Each number is 128 + 24 x the weight over its row's rms, rounded and kept within 0 to 255. Layers, rows and columns count from 0. The size above them is the row's rms in percent of the matrix's.

# layer 3 MLP down (transposed), 512x192, rms 0.0924, rows 447-492, columns 0-47
size [ 96 102 103  92 102 100  99  99 106  93  99 100 105  95  95  95 102  99 104 102  99 103 101  98 106  96  99 102  99 111 103 100  98 106 100  98  97  97 102 102  99  93 101  94  98 101]
[[180 106 130 188 119 127 108 128  88 143 117 163 149 140 138 144 145  99 129 136 134 133 119 130 148 106 135 114 158 109 110 127 109 158 126 113 163 164 108 125  92 129 109 147  85 209 161 130]
 [142 110 102 136 122 132 108 124 137 119 123 105 129 122 118 138 113 153 173 157 152 106 154 139 113 118 146 159  85  96 151 100 128 114 132 128  91 115 140  99 137 100  89 115 111 186 135 129]
 [137 140 120 105 164  88 136 172 149 118 107 102  81 114 154 107 160 113 152  92 111 124 155 106 113 148  92 120 177 115 156 162 131 139 126  86 186 130 136 110 123 139 121 106  73 181 128  96]
 [153 120 128 143  69 158 123 135 104 132 159 119 132 115 166 147 119  83 110 138 123 130 124  95 140 141 139 145 102 152 136 139 172  83  90 139 116 123 161 114 148 141 101 119 144  88 130 111]
 [119 141 121 126 134 114 121 143 101 120 134 151 155 147  83 137 145 109  76 127 147 154 123 162 141  97 156 133 153 100  88 125 110  85 156 158 125  99 129 138  62 103 141 149 109  80  97 165]
 [184 109 116 130 132 128 130 165 115 172 151 165 156 124 130 169  79 132 138 141 125 120 103 146 114 121 141 103 149 196 157 126 131 127 108 149 119 106 141  71 122 151 125 130 123 101 117 147]
 [130 148 118 148 126 120 113 136 110 108 127 148 120 118 121 127 166 147 133 111 160 127 150  34 163 143 156 118 106 117 100  81 127 151 137  80 129 152 152 130 141 152 145 110 110  74 135 145]
 [147 112 106 131 107 164 114 108 118 147 134 107 122 196 100 101  92 139 126 147 118 112 123 131 140 127  73  93 175 148 164 145  95 100 121 187 120 118 125 105 161 133 122 163 153 107 118 146]
 [181  94 164 127 110 129 111 134  98 157 167 120 136 100 151 154 117 116 143  97 140 157 157 137  60  88 146 126 148 125 126 133 103 146 148 121  95  92 114 110 107 165 147 134 163 167 138 106]
 [ 85 166 113 112 155  69 106 103 159  82  93 130 106 156 146 165  99 138 187 124 111 147 119  90 122 132 131 147 123 122 152 126 136 143 130 130 112 133 130 143 131 122  91 108  96  62 172 115]
 [124 138 142 109  88 100 100 135 149  99 141 144 119 112 147  71 106 126 125 117 123 116  55  82 128 117 135 116 132 124 128 182 115 123 135 104 163 119 187 121 151 109 106 143  87 150 118  97]
 [126 129 142 121 131 124 131 152  68 118 120 143 149 163 116 150 140  91 150 127  97 103 134 175 119 138 130 150 138 136 165 162 138 171 136 165 115 169  80 111 152 118 154 111 148 175 102 100]
 [158 127 156 129 108 158 134 128  72 174 133 127 124 120 113 155 121 137 132 108  96 137 122 151 167 140 125 122 109 165 138  96 146 115 112 148 144 107 136 186 103 152 131 159 152 187  85 138]
 [150 133  86 127 108  77 126 123 126 131 103 117 101 155 128 102  89 151 135 153 131 113 135 130 144 170 134 129  93 114 124 117 164 151 167 128 123 162 151  78 166 110  96 157 172  49 151 156]
 [153 119 156  76 118 130 136 163 125  84 118 121 157 156  89 108 173 149 143 103 111  79 147 139 129 154 121 137 142 136 109 110 168 119 108 106 140 114 136 154 167 102 167 139 119 102 132 174]
 [173 108 143 140  91  93 128 114  73 141 151 138 162 100 119 140 145 142 120 141 108 149 109 146 186  67 144 122 114 131 127 112 139 150 118  87 136 155 160 149  87 124 128 119 168  56 113  95]
 [142 124 122  90 131 133  90 155 143 125 143 116 160 158 100 111 107 103 155 124 141 127 127  94 161 159 157 168 129 118 111 119 122 161 170 130 115 111 148 138 140 125 148 113 124 203  74 147]
 [121 139 131 136 163 136 108 137 110 145 130 115 120 185 113 146 158 149 150 100 102 117  98  95 161 114  90 132 134 125 155 144 136 105 150 182 133 126 108 104 149 130 127 107  90 143 129 152]
 [149 128 108 102 153 131 108 129 157 133 130 112 165 133 177 133 112 152 130 141 107 155 121 124 132 171 125 142 116 166 168 128 148  85 131 154 126 141 147 156 129 158 133 133 132 119 134 138]
 [119 141 113  85 139 116 137 124 155  96 143 159 135 124 138 140 167  98 109 141 151 121 115 118 136 128  92 127 122 136 130 157 155 163 138 145  95 156 112 134 138 124 197 106 134 205 142 134]
 [139 130 130 107 132 133 138 128  98 118 116 109  82 136 107  95 137 122 140  93 108 110 118 128 160 117 104 110 131 136 128 126 144 161 146  77 155 171 111 163 135 152 130 105 138 168 106 143]
 [136 123 141 124 104 124 141 144 142 113 118 122 106 136 146 129 157 150  73 141 100  98 138 109 150  90 105 103 119 123 138 180 141 143 115 126 101 130 125 114 115 103 134 127 109 130 105 144]
 [147 101 111 117 163 141 170 157 111 122 148 131 135 119 145 101 160 157  83  97 111 125 131 149  88 148 147  93 127 149 141  94  90 100 129 113 115  85 153 167 161 134 132  70 124  89 150 154]
 [ 83 140 110 127 128 143 174 144 156 105  96 119 118 111 101  88 120 169 153 105 132 100 117 178  90  89 109 135  94  94 133 157 125 121 109 104  98 136 155 125 126  77 107 146 108  44 126 112]
 [129 152 133 137 114 109 119 109 147 105 136 144 145 105  79 119 136 165 156 104 139 167 119 123 131 144 110 157  77 161 134 141 145 155 119 139  77 103  94 170 127 127 165 152 153  64 172 133]
 [165 121 144 157  96 119 120  92 125 145 124 131 112 138 120 189 108 187  99 129 110 126 171 157 145  89  62  79 121 107 137 104 118 138 148 124 125 118 153 118 170  99 106 122 137 143 135 111]
 [133 114 146 116 131 130 126 152 127 137 123 168 121 132 145 171 128 147 133 139 124 122 127 101 133 134 131 114 128 123 143  99 108 106 117  82 167 140 166  85 112 137 137 134 123 111  82 128]
 [146 156 155 117 112 110 145 148 133 122 148 139 157  95 127 107 119 135 118  95 163 153 127 121 152  94 177 150 100 117 129 198 106 177 118 151 118 144 150 106 119 122 141 147 127 188 143 133]
 [ 93 129 127 111 172 133 150  95 134 142 115 129 132 126 101 105 116 121 149 164 169 105 138 144 122 126  94 116 137 124 124 146 133 157 169 126 133 130 128 164 153 101 131 171  87 162 141 104]
 [134  95 157 125 156 130 123 116 124  95 121 121 138 135  64 130  96 131 123 125 142 117 142 113 105 138 183 135 134 109 109 137 121  99 155 143 141 114 128 106 122 106  77 112 147 105 170 134]
 [153 138  90 139 125 118 110 137 168 114 126 127 142 118 100 141 132 127 134 118 133 108 180  82  92 106 125 110 146 123 105 126 144 121 153  98 123 100 124 139 163  97 175 151 118 135 143 111]
 [ 68 151 151 102 146 110 126 116 155 107 157 105  96 131 104 147 165 152 168  97 140  87 125 148 111 148 107  91 104 155 115 111 131 134  95 123 117 129 145  97 104  92 116 127 141 123 101 152]
 [140 132 103  98 115 143 110 138 139 141 155 139 112 116 169 111 122 114 133  82 123 153 116 123 104 128 136 119 113  95 134 166 151 128 156 117 170 105 115 134 146  92 128  61 126  77 101 140]
 [116  97 115 152 129 183 129 147 105 141 137 142  97  71 154 168 153 152 156 111 135 129 168 138 112 131 132 143 123 138 165 136  82 146 112 105 156 178  96 122  72 113 107 127 130  66 161  96]
 [132 124 162 103 109  83 177 112 127 104  70 121 140 109 110 116 105 186  99 111 108  70 124 134 148 141 151 129 111 147 113 122 126 110 144 144  92 124 160 140 108 142  90 150 119 125  97 107]
 [142 111 119 118 142 102 116 140 155 133 116 129 138 133 125 146  92 135 136 191 110 104 125 114 129  83 102 122 148 137 117 146 130 115 122 111 128 125 154 117 163 131 121 144 125  59 112 113]
 [128 170 147 124 139  95 148 151 105 112 112 151 140  61 143 140 119 140 122 151 138 135 135 135 140 130 101 110 109 103 130 128 137 123 129 136 115 117 100 106 145 147 111 126 103  73 120 160]
 [ 92 125 149 108 147 183  91 110 124 138 146 134  95 121 106 123 165 140 146 155 175 130 108 130 127 148 144  87 101 133 111 153 158  97 160 182 152 108 132 153  94 118 117 141 157  77 134 137]
 [145 135 132 118  96 119 103 135  92 150 142  90  81 106 164 150 128 100 133 125 123 120 119 138 119 125 189 115 142 170  61  75  73 159 119 103 123  87 142  92 131 133 157 128 148 118 132 106]
 [145 118 108 124 164 141 131 113 152 137 112 149 167 136  93 109 152 126 106 110 112 121 123  69 149 164 139 132 172 142 160 119 159 108 102 137 101 132 130 140 117 106  88 121  90 144  80  77]
 [122 138  73 107 128 135 133 122 162 115 159 110  96  96  71 138 136 144  98 129 145 129 156 150  96 119 121 118 130 149 100 140 134 141 117 145 136 119  93 109 125 121 153 131 165 177 107 122]
 [167 110 112 134 146  90 103 159  93 128 115  96 146 130 105 144  89  79 118 144 140 138 143 139  57  92 150  97 152 140 122 150 151 134 152 104 108 114 155 107 142  87 117 110 141 140 116 141]
 [149 139  59 148 139 128 124 121 159 116 149 150 170 138  77 156 116 149  87 150 138 132 109 125  91  79 178 113 157 129  86 165 107 109 120 124 138 132 121 153 115 102 139 128 119 113 131 108]
 [ 77 138 106 102 103 124  79  82 124 123 122  96 123 130 176 165 135 163 185 135 151 153 183 139  99  97 130 137 138 138 151 143 128 139  86 154 100 133 114 137  99 123  75 132 163  89 127 141]
 [101 108 134 111 136 148 145 126 163 137 145  95 108 173 118 144 134  96 112 123  66 134  71 121 147 134 131 111 111 136 123 101 147  94 125 134 124 128 111  97 154 126 112 106 126 211 148 131]
 [104 130 121 163 118 136 125 120 148 131 130 119 168  97  98 109 106 141 133 142 167 130 113 141 133 115 120 128 123 131 108 173 113 123 167  90 129 135 149 121  87 115 156 178 141 202 156 115]]
# layer 3 MLP gate, 512x192, rms 0.0957, rows 448-493, columns 0-47
size [102 107  94 100 102  95  95 108  95  97  99 107  99  92  91 103  96  99  96  99 101  97  98 107  96  92  99  93 102 104 105  96 104 104 101  98  99  98  98 103  94 104  98 103  92  98]
[[117 168 143 107 101 131 132 105 130 143 101 127 146 130 126 181 136 102 118 115 110 140  91 128 109 121 131  99 117 128 151  97 142 177 143 139  97 104 114 156 164 115 116 122 133 118 132 141]
 [132 151 111 154 103 109 105 157 105 170 107 109 144  78 176  98 128 138 127  86 114 119 148 131 124 165 113 145 168  89 102 179  77 180 118  75 154 140 110 136 139 145 121 110  88 108 117 124]
 [133 191 107 142 111 121  93 114 143 127  92 114 145  85 108 110 135 113 118 132  87 163 131 173 135 141 151  77  89 128 115  94 141  70 129 154 128 176 147 152 117 111 140 134 128  90 109 139]
 [141 125  88 145 104 126 104 129 150 135 108 104 159  99  96 117 133 159 155 114 165 108 140 109 102 129 113  64 125  99 145 132 111 106 131 125 106 104 159 175 145 120 126 149 117 120 135 179]
 [142 114 117 168 104 143  93  97 111 116 117 116 152 137 128 120 159 124 107  82 129 133 135 135 126 217 111 153 118 117 130  99  69 138 116  91 110 145 131  99 124 151 104 105 159  77 124 139]
 [130 132 109 127 136 124 136 106 113 162 142 123 146 149 120  61 140 143  79  99 122  82 126 161 153 187  95 114 159 105 138 165 115 134  88 147 156 143 120 141 149 105  90 120 113  88 144 131]
 [158 140  89 134  79 126 144 146 143 133 165 154 124 128 126 108 168 100 101 152 147 147 122 130 153  89 130 115 148 112 124 108 140 161 124  84 140  86  96 135 169  79 133 113 139 122 106  90]
 [168 140 128 161  98 124  67 115  97 166  96 112 122 109 142 136 113 130  97 115 164 146 119 113  97 148 138 107  85 160 117 140 136 129 132 131 111 118 105 115 108 116  61 130 173  73 145 138]
 [105 128 111 127  94 143 115 129 105 176 125  94 125 168 117 162 127 154 135 134 123 146 157 100  85 123  95 102 122 128 137 156 153 125 139 142 110 115 123 149 170 150 126 120 152 108 110 128]
 [115 113 104 116 117 100 116  82 130 105 107  95 144 153 149 118 131 158  95 130  97  75 130 119  96 171 144 133  90 129 129 176 168 128 112 134 108 142 132 157 128 127 124  78 115 100 123 121]
 [ 97 117 103 121 101 108 130 117 140 152  81  93 126 131  88 143 136 128 172 132 113 125 130 131 123 158 128 145 134 139  96 165 131 140 108 155 168 141 115 124 171 124 111 115 112  78 131 128]
 [163  99 156 155 110 170 131  99 142 150 106 106 113 129  95 151 116  90 109 144 147 132 125 147 141 178 158 117 103 123 131 115 119 106  72 104 161 113 121 100 106 124 154 128 188  91 122 114]
 [124  86  88 162 102 152 146 106 150 128 100  88 168 121 126 128 125 116 148 134 143 126 139 128 136 131 113  73  93 133 133 123 147 115 153 104 151 107 109 161  76 115 128 170 102 108 122 117]
 [129 110 102 130 114 121 128 100 133 164 143 122 126  90 148 160 124 143 127  94 163 141 133  97 113 125 202 117  87 126 152 108  70 147 115 141 127  94 145 111 118 121 103  99 135 127 183 128]
 [132 184 123 117  98 114 145 124 131 143  98  73 145  75 139 154 136 157 144 126 126  92 120 141 130 147 153 144 110  99 177 102 146  96 122 147 122 122 132 162 115 155 113  96 147  94 124 135]
 [138  87 104 146 115 151 128  78 171 136 124 129 152  95 121 183 112 133  86 135 131 135 158 166 114 148 135  94 102 132 100 111 143  92 151  96 123 112 153 136 109 101 151 119 145 112 138 141]
 [150 114 131 149  99 146 153 135 186  88 165 118 152 100 148 161 102 114 125 143 138 158  93 126 118 143  96 102 166 119 101 137 141 135  91 104 140  82 138 179  99 123 114 126 159 120  94 120]
 [162 150 131 132 111 147 115  92 136 138 110 109  87 147 125 156 121 114 106 157 134 117 136 136 123 165 119  97 168 158  93 114 107 174 142  62 156 162  91 120 147 173 137 128 111 100 150 131]
 [122 131 121 133 114 158 170 101 164 133 137 112 140 137 127 126 134 156 129 177 151 169 135 143 119 153 163 116 131 155 119 126 159 107 134  91 129 125 112 154 142 197 128 101 127 102 149  84]
 [112 174  92 132 104  95 140 125 140 136 122 132 181 139 172 109 151 156  89  94 140  96 110 123 116 137 102 136 104 140 135 159  94 112 138 129 164 145 126 120 146 135 117 119  93  98 147 147]
 [136 169  99 190  81 120 130 134 131 152 141 111 139 140 126 130 153 137 100 110 114 121 119 117  76 144 172  98 133 108 118 124  99 140 129 112 159 118 125 109 150 105 126 144  82  98 104 110]
 [139 145 104 135 106 107 159 185 125 161 169 135 127 133 161 159 147 104 110 129 129 136  75 139 108 119 169 158 130 180 128 138 106 176 117 112 149 147  92 139 173 110 133 110 145  87 140 167]
 [130 118 131 190 114 150  92  94 208 145 140 129 138 135 180 141 168 141  99 113 108 105 142 155 100 121 148 138 137  85 141 107 131 138 135 142 117 137 157 113 141 125  82 138 116 105 104 121]
 [130 125 139 146 114 116 129 149 151 123 156  92 103 131 175 116 101 143 121 114 106 131 103 143 136 128  71 153 126  94 115 130 130 112 109 131 168 136 138 130 134 134 125 153 125 101 112 120]
 [107 130  90 142 129 128 139 104 114 153 101  89 126  92 110  70 101 113 134 113 134  88 113  91 126 146 125 181 124  70 174 134 138 179 153 153 121 145 140 130 177  87  83 142 111  82 132 167]
 [135 124 144 148 127 128 148 125 166 138 130 126 107 119 126 132 120 126 125 154  93 132 131 153 124 135 148 125 113 129 137  89 112 105 119  86 133 126 171  97 147 116 146 114  91 120  93 115]
 [137 129 114 126  59 122 150 164 150 158 175 140 129  90 126 107 107 115 100 118 108 145 129  92 102 123 137 116 115 115 114 142 152 115 132 111 149  90 109 137 121  85 107 101 107  94 181 137]
 [139 144 140 138 112 131 104 148 146 132 137 138 125 110 120 152 133 126 153 100 124  85  93 140 148 166 133 133 119 156 118 135 145 104  75 127 116 146 120 144 156 112 117 154 137 117  96 160]
 [140 125 123 162 105  93  88 185 133 163 109 165 118  89 154 140 101 145 108 114 155 140 131 104  95 180 145  82 105 132 101 153 136 140 122 158 144 142 125 161 143 115  57 127 122  89 141 124]
 [116 121 121 169 111 174 137 125 188 142 130 139 127 112  99 136 124 134 151 166 124 124 116 139 143 152 116  91 146 136  80 103 162 123 155 116 150 115 169 168 141  96 144 120 145  98 160 141]
 [140 105  90 136 102 150 130 152 147 145 124  90  97 111 123 142 144 166 176 118 137  86 130 150 109 148 113 129 123 133 117  88 149 124 141 120  91 165 152 130 134 159 154  95 128  96 129 112]
 [130 155 129 128 122 112 139 101  96 121 108  80 128 113 122 173 136 106 155 111 177 108 102 123 115 136 150 117  94 119 119 110 156 141 142 166 138 145 156 151 143 116 142 138 128  99 114 187]
 [138 100 108 150 104 132 108 104 161 171 103 143 129 115 139 182 158 116 123 156  81 166 137 142  96 136 124 158 120 134 138 149 146 135 144 123 149 121  99 136 157 141  87 110 147  91 119 108]
 [159  89 135 156  90 135 126 113 134 136 144  54 129 104 100 140 144 155 116 112 162  92 113 134 127 174 176 118 139 119 159 181 113  78 198 111 131 144 119 125 136 120 151 142 161 111 131 152]
 [146 132 137 146 110 136 122 125 118 135 123 101 136 111 131 119 150  88 139 117 151 100 110 129 131 121 129 165 111 148 138 123 147 155 105  91 142 156  66 136 145 126 125 145  86 104 142  82]
 [126 169 125 129 116 104 125 121  96 134 106 111 111 102 119 113 145 136 134 146 165  97 132 116 146 173 161 130 104 134  85  85 132 130 117 141 118 159 116 119  81 125 135 105 144  88 105 127]
 [162 119  83 178 126 119 122 176 137 150 109 148 163 107 130 153 130 108 107 105 100 135 137 139 102 115 114 128 146 129 128 120 109  99 102 122 149 135 136 152 136 164 126 179  91 124 107 142]
 [141 191 111 129 119  75 131 128 169 121 115  98 156 145 127 155  97 159 129 138 150 109 106 129 102 154 199 117 129 137 102  83 121 127 175 137 129 143 122 134 172 130 176 141 141 108 149 134]
 [131  84 120 167  93 143  82 121 109 132 109  86 112 111  94 148 139 112 108 105 105 124 124 106 127 159 119 162 100 110 147 116 135 170 135 137 132 116 128 139 114 123 112 140 157  94 115 124]
 [131 146  72 133 106 121 121 137  99 132 105 132 159 142 133  91 150 155 126 136 113 102 159 126 129 104 123 157  96 114 148 132 122 100 128 130 163 110  91 137 128 128 131 151 114 123 147 140]
 [ 99 133 112 144 124  67 133  99 131 124  90 130  90 101 127 131 146 136 114 126 139 108  90  98 126 154  96 153 113 111 109 149 127 124 117  99 160 132 139 169  92 136 126 108  92 133 144 139]
 [139 118 126 157 119 160 106 137 104 157 152 121 119 142 106 144 109  74 137 137 131 145  91 118 114 162 104 105 108 117 166 101 140 126  92 134 145 136 118 139 119 124 143 113 147  99  93 118]
 [115 113 111 162 101 156  83 122 157 121 104 119 115 125 125 125 128 107 167 123 111 150 149 133  99 184 128 159 140 119 138  88 138 146 114  90 128 118  95 122 158  71 157 167 150 103 117 122]
 [140 157 124 155 104 120 133 124 142 122  98 114 111 114 166 172 138 117  92 110 121 114 102 120 116 133 152 111 125  93 150 120 143 132 125 138 131 112 101 130 172  99 136  64 151 100 122 154]
 [159  95 124 122  94 138 120 130 143 102 135 108 146 112 122 176 111 165  95 102  84 151 130 166  91 132 114  86 114  96 131 136 130 142 107 137  71 106  89 138 154 153 101 108 129 111 132 122]
 [164 117 113 140 103 188 136 134 111 148 127 110 119 130 166 117 152 138 128 135 137 129 111 116 152 138 112  93 144  92 100 160 115 130 104 113 104 119 155 107 137  89 102 165 106 120 142 140]]
# layer 3 MLP up, 512x192, rms 0.0946, rows 448-493, columns 0-47
size [ 98 108  90 102 106  95  98 107  93  97 101 106  90  93  93 100  98 102 102  98 101 100 102 109  95  98  99  98 111  99 102  96 110  99  95  96 101 102 101  97  92 101  94  97 102  96]
[[141 103 163 141 122 119 166 144 139 118  99 152 125  80  94 146 143 142  55 111 140 101 164 106 152 117 158 121  86 161 108 133 160 104 126 123 158 186 113 103  96 108 116 156 126 119 104 155]
 [111 117 115  99 123 116 124 157 129 151 129 137 116 108 137 129  96 161 145  68  88 100 133 126  91 155 117 107 156 133 108 141 132 110 125  92 154 118 128 135 112 100 153 111 110 128  82 135]
 [127 116 116 120 162 130 143 127 129 118 168  95  86 125 165 158 157 166 105 114 106 107 109 114 125 145  95 157 129  80 143 114  84 148 137 128  70 106 107 131 145 146 141 152  75 146 126 133]
 [123 119 143 139 141 126 125 161 121 105 119 141 147  75 129 113 182 125 101 149 103 120 133 123 153 132 123 130  78 159 142 119 121 155 119 125 111 128 109 134  94 116 115 104  83 129 110 118]
 [122 118 135 123 147 100 145 141 134 129 119 174 156 157 123 186 106 104 192 116 111 131  99 145 108 115 143 102 172 153 186 103 138 117 150 147 128 151 147  88 122 140 154 146 133 162  78 131]
 [147 156  85 134 124 162 138 176 141 160 167 111  96  99 108 173 106 118 146 125 160 151 125 145  98 105 139 138 109 123 107 114 148  91 118 128 109 132 129 120 163 125 154 137  87 143  91 141]
 [129  88 120  90 143 121  96 157 107 125 149 116 123  94 159 147 152 128 181 114 139 114 117 153 153 146 124 160 119 111 149 117 127 104 129 117  96  88 129 144 134 101 176 142  95 152 119 136]
 [116 134 140  96 106 117 121 137 108 140 130  86 132 110 123 113  76 132 115 141 132 107  71 124 180 122 134 113 125 102 138 113  82  99 141 142 117 165 127 135 139 151 160 163 173 134 107 129]
 [110 138 162 132 147 104 127 119 131 120 110 121 120  90 118  88 162  91 152 126 137  93 138 153 116 145 135 174 115 154 146 142 128 140 128 171 128 140 131 112 136 101 111 100 116 101 135  59]
 [114 130 165 114 121 118 123 138 143 134 126  94  76  81 150  97 119 147 103  98 120  98 147 125 140 135  87 128 119 133 159 204 118 128 144 143 163 128  98 152 101 131 137 140  90 121  72 127]
 [117 114 155 126 140 138 115 139 122 101 116 109  60 133 123 111 131 157 133 127  93 107 107 187 166 165 150 122 121 151 143 110 136 116 140 134 183 166 153 150 127 117 159 101 116 125  82  98]
 [171 118 122 126 116 153 140 112 138 123 119 126 117 119 148 113 125 104 132 159 126 141 109 155 115 121 119 173 110 131  95 104 143 122 121 131 123  52 130 141  90 180 156 143 135 110 134 145]
 [165 122 103 112 129 111  91 145 134 131 172 126  84 135 137 147  92 132 132 124 142 129 134 159 115 143 103 156 129 160  96 179 101 140 125 115 115 114 146 140 161 148 122 134 132 131 111 164]
 [157 151 144 128 145  97 158 117  88 118 139 118 149 126  89 117 113 120 122 135 141 110 141 122 127 119 148 101 157 131 125 167 122  85 157 130  94 156 144 104 132 143 103 141 137 125 100 133]
 [140 131 110 118 109 154 148 139  99  99 154 143 136 143 147 120 147 177 126 133 130 136 133 128 151 106 126 107 174 155 117 116 112 135 132 102  65 167 152  86  87 136  80  88  93 136 140 106]
 [133 104 123 108 104 142 147 137 161 140 150 140 145  89 115 123 112 112  94 189 131 113 131 124 151 104 130 127 142 124 100 151 141 169 147  85  79  93 130  92  98 108 123 116 144 121 153 142]
 [149 128 140 133 127 130 108 142 177 145 153 121 126 157  85 146 116 127 127  71 129 130 149 146 133 137  74  86  92  99 117 119 144 113 114 114 101 136  88 108 117 146 106  91 148 139  93  95]
 [120 115 111 155 126  95 127 108 108 128 143 164  93 134 174 125 106 119 119 107  95 121 115 119 145 130 144 113 129 160 123 117 138 141 155 131 129 157 123 109 144 137 134  96 168 141  99 116]
 [143 110 126 149 126 156 148 113 171 150 174 121 133 151 118 105 148 113 123 128 147 110 142 145 115 125 158 115 139 141  84 120 111  82 163  87 142 118 166 108 154 136 191  99 126 122  95 109]
 [138  88 116 100 136 113 116 132 121 136 127 129 174 123  90 129 157 164 150 158 110 121 150 162 142 179 103 107 162 148 169 100  93 101  82  98 112 165 144 126 110 141 105 136 127 123  94 113]
 [110 112 119 106 127 127 126 102 113 138  92  91 112 110  82 146 131 136 109 140 114 113 131 147 129 125 159 170 141 130 147 110  95 116 139 116 113 132 155 109 128  64 154 142 149 117 112 177]
 [167 125 123 133 131 163  98 107 147 127 106 142 161 103 142 101 114 136 117 131 107 173 168 146  99 133 111 113 111 112 144  81  99 125 132 103 120 119 156 123 130 152 116 151  73 141 186  98]
 [102  92 149 118 128 110 115 106 100 139 114 156 108 133 106 155 153 107 117 169 109 131 157 121 142 140 142 184 135 146 122 153 134 169 113 126 112 111 123 106  93 147 127  69 108 122 127 135]
 [102 137  89  92 138 146 123 106 136 139 140 129 131 138 106 156 128 163 166  72 106 159 116 141 155 146 150 146 155  93 140 109 123 113  83 129  83  81 113 115 116 144 129  86 132 130 180 157]
 [123 124 127 132 145 146 159 126  92 147 130 136 118 168 109 123 128  98  77  73 107  89 105 159 133 120 139 123 152  95 147 109  99 152 152 126 115 179 131  91 146 118 148 123  74 109 120 130]
 [115 123 165 122 131 121 103  90  92 107  87 121 179 147 118 162 109 170 133 129 178 104 135 134 131 172 136 153  88 112 141 102 155 112 124 125 144 162 123 127 108 115 107 138 124 128 128 163]
 [136 131 101 147 126 127 149 114 157 100 142 128  96  97 131 134 147 115 110 111 181 141 130  70  98 120 104 118 143 126  92 126 146 126 157 104 164  82 163 146 109 119 134 112 120 138 123 147]
 [156 146  93 154 118 109 129 155 163 140 165 123 152 130 121  81  86  85 120 110 117 112 122 115 142  98 138 143 128  92  99 116 127 127 101 140 142 149 173 167 143 148  99 150 167 115  91 132]
 [156 158 154 175 112 125 160 154 122 163 135 117 117 131 143  99 120 133 131  73 119 126  90 138 145 142 137  89 119 144 119  83 141  98 156 142 152 107  99 124 148 127 134 112 105 108 117 132]
 [131 116 159 134 126 124 161 142 158 139 139 159 119 133 145 102 121  91  91 138 118 151  96 128 153 123 152  94 128 101 102 107 172 142  87 140 129 107 144 144 120  77 144 132 152 124 138 147]
 [177 147  97 127 108 144 136 178 127 148 126 137 149 152 107 139 138 145 109 117 121  98 150 137 120 115 112  99 125  90 125 114 146 119 126 137  71 136 166 108  93 149 120 111 134 123 150  95]
 [119 118 147 121 113 141 114  91 120 111 109 146  91 128 129 108 115 151 104 126 101 139 139 112 135 157 127 108 113  74 130 138 147  83 112 101  68  77 129 132  77 129 150 144 103 150 121 123]
 [121 115 132 111 111 153 115 132 119 107 137 136 137 122 111 161 147 106 144 103 112 122 151 168 115 101 131 130 159 133 165  95 128 174 112 202 124 153 106 148 128 136  75 174 136 137 131 151]
 [117 128 130 125 128  72  77  95 138 125 135 160 138 155 130 156  97  88 138 134  89 132 145 199 126 102 161 116 173 142 107 164 175 114 158 110 141 131  96 154 155 163  90 154 190 126 106 132]
 [144 156 122 143 139  98 131 125 130 127 147 142 135 109 143 115 106 125 150 102 133 128  82  84 127 108 132  77 135 131  85 135  86 117 170  86 124 103 156 132 105 111 159  98 141 138  84 119]
 [115 127  91 120 117 129 148 131 139 126 123 134 181 100 124 143 114 103 106 175 110 145  84 101  99  99 144 122 130 117 139 133 142 111 131 149 152  90 139 145 117 191 130 123 103 135 149 135]
 [146 138 157 103 117 151 118 109 108 111 176 138 105 152 119 121  83  90 120 167 126 150  87 144 154 150 100 116 148 128 105  92 146  95 115 120  97 142 131 139  68  93  86 130 168 152 167 130]
 [117 130 158 157 149 121 124 147 126 124 100 155 129 139 151 120 129 140 123 121 140 146 117 144 151 109 136 156 139 149  83  94 132 126 143 121 147 115 137 137  82 106 116 101 128 122 115 109]
 [118 132 114 154 152 167 126 128  90 111 112 143 146 147  71 176 171 115 116 114 165 116  95 154 147 146  62 113 105 130  88 110 199 105 135 144 135 128  85 141  89 109  96 149 133 130 154 141]
 [144 100 146 127 127 141 165 131 107 134 141 116 158 123  72 139 114 162  86 145 110 130 175 145 140 121 106 170 134 102 129 128  94 130 123 119 108 133 124  96  77 146 138 131 135 122 148 137]
 [129 140  90 154 165 124  74 132  98 109  93 143 167 122 109 119 125 114 148 152 158 100 115 125 103 124 136 112 130 162  81  89 156 131 125 150 128 168 122 125 138 113 146 116 154 129 130 123]
 [100 144 127 125 119 129 107 135 139 103 164 131 140 131 160 158 141 142 150 110 162 100 107 163  98 130 126 145 135  82 150 120 121 127 166 130 114 110 121 141 146  83 134 114 124 137 152 160]
 [187 114 135 140 127 127 146 163 111 117 158 114 146 111 140 168 185 151 103  91 145 109 164 138 112  96 158 117  96 110 132 181  91 119 139 131 103 108 121 143 109 143 113  81 125 138 143 124]
 [129 156 137  92 116 117  96 118 138 132  97 129 121 144 151 139 133 148 108 173  74 115 116 130 146 110 116  93 105 156 126 132 127 126  95 148 118 115  84 144 145 146  88 107 127 129 139 138]
 [143 159 122 133  82 144 145 148 145 153 127 158 107  90 146 147  83 139 155 129 135 165 120 128 124 164 105 126 163 126 127 131 145 132 109 107 115 166  89 139 143 140  80 118 138 108 146  61]
 [149 164  97 126 138 106  77 176 132 152 160 111 130  86 146 113  94 134  61 106 140 131 159  59 112 112 104 173 115 159 121 121 141 124 121 119 131 137 130 129  93 141 125 155  92 149 150 113]]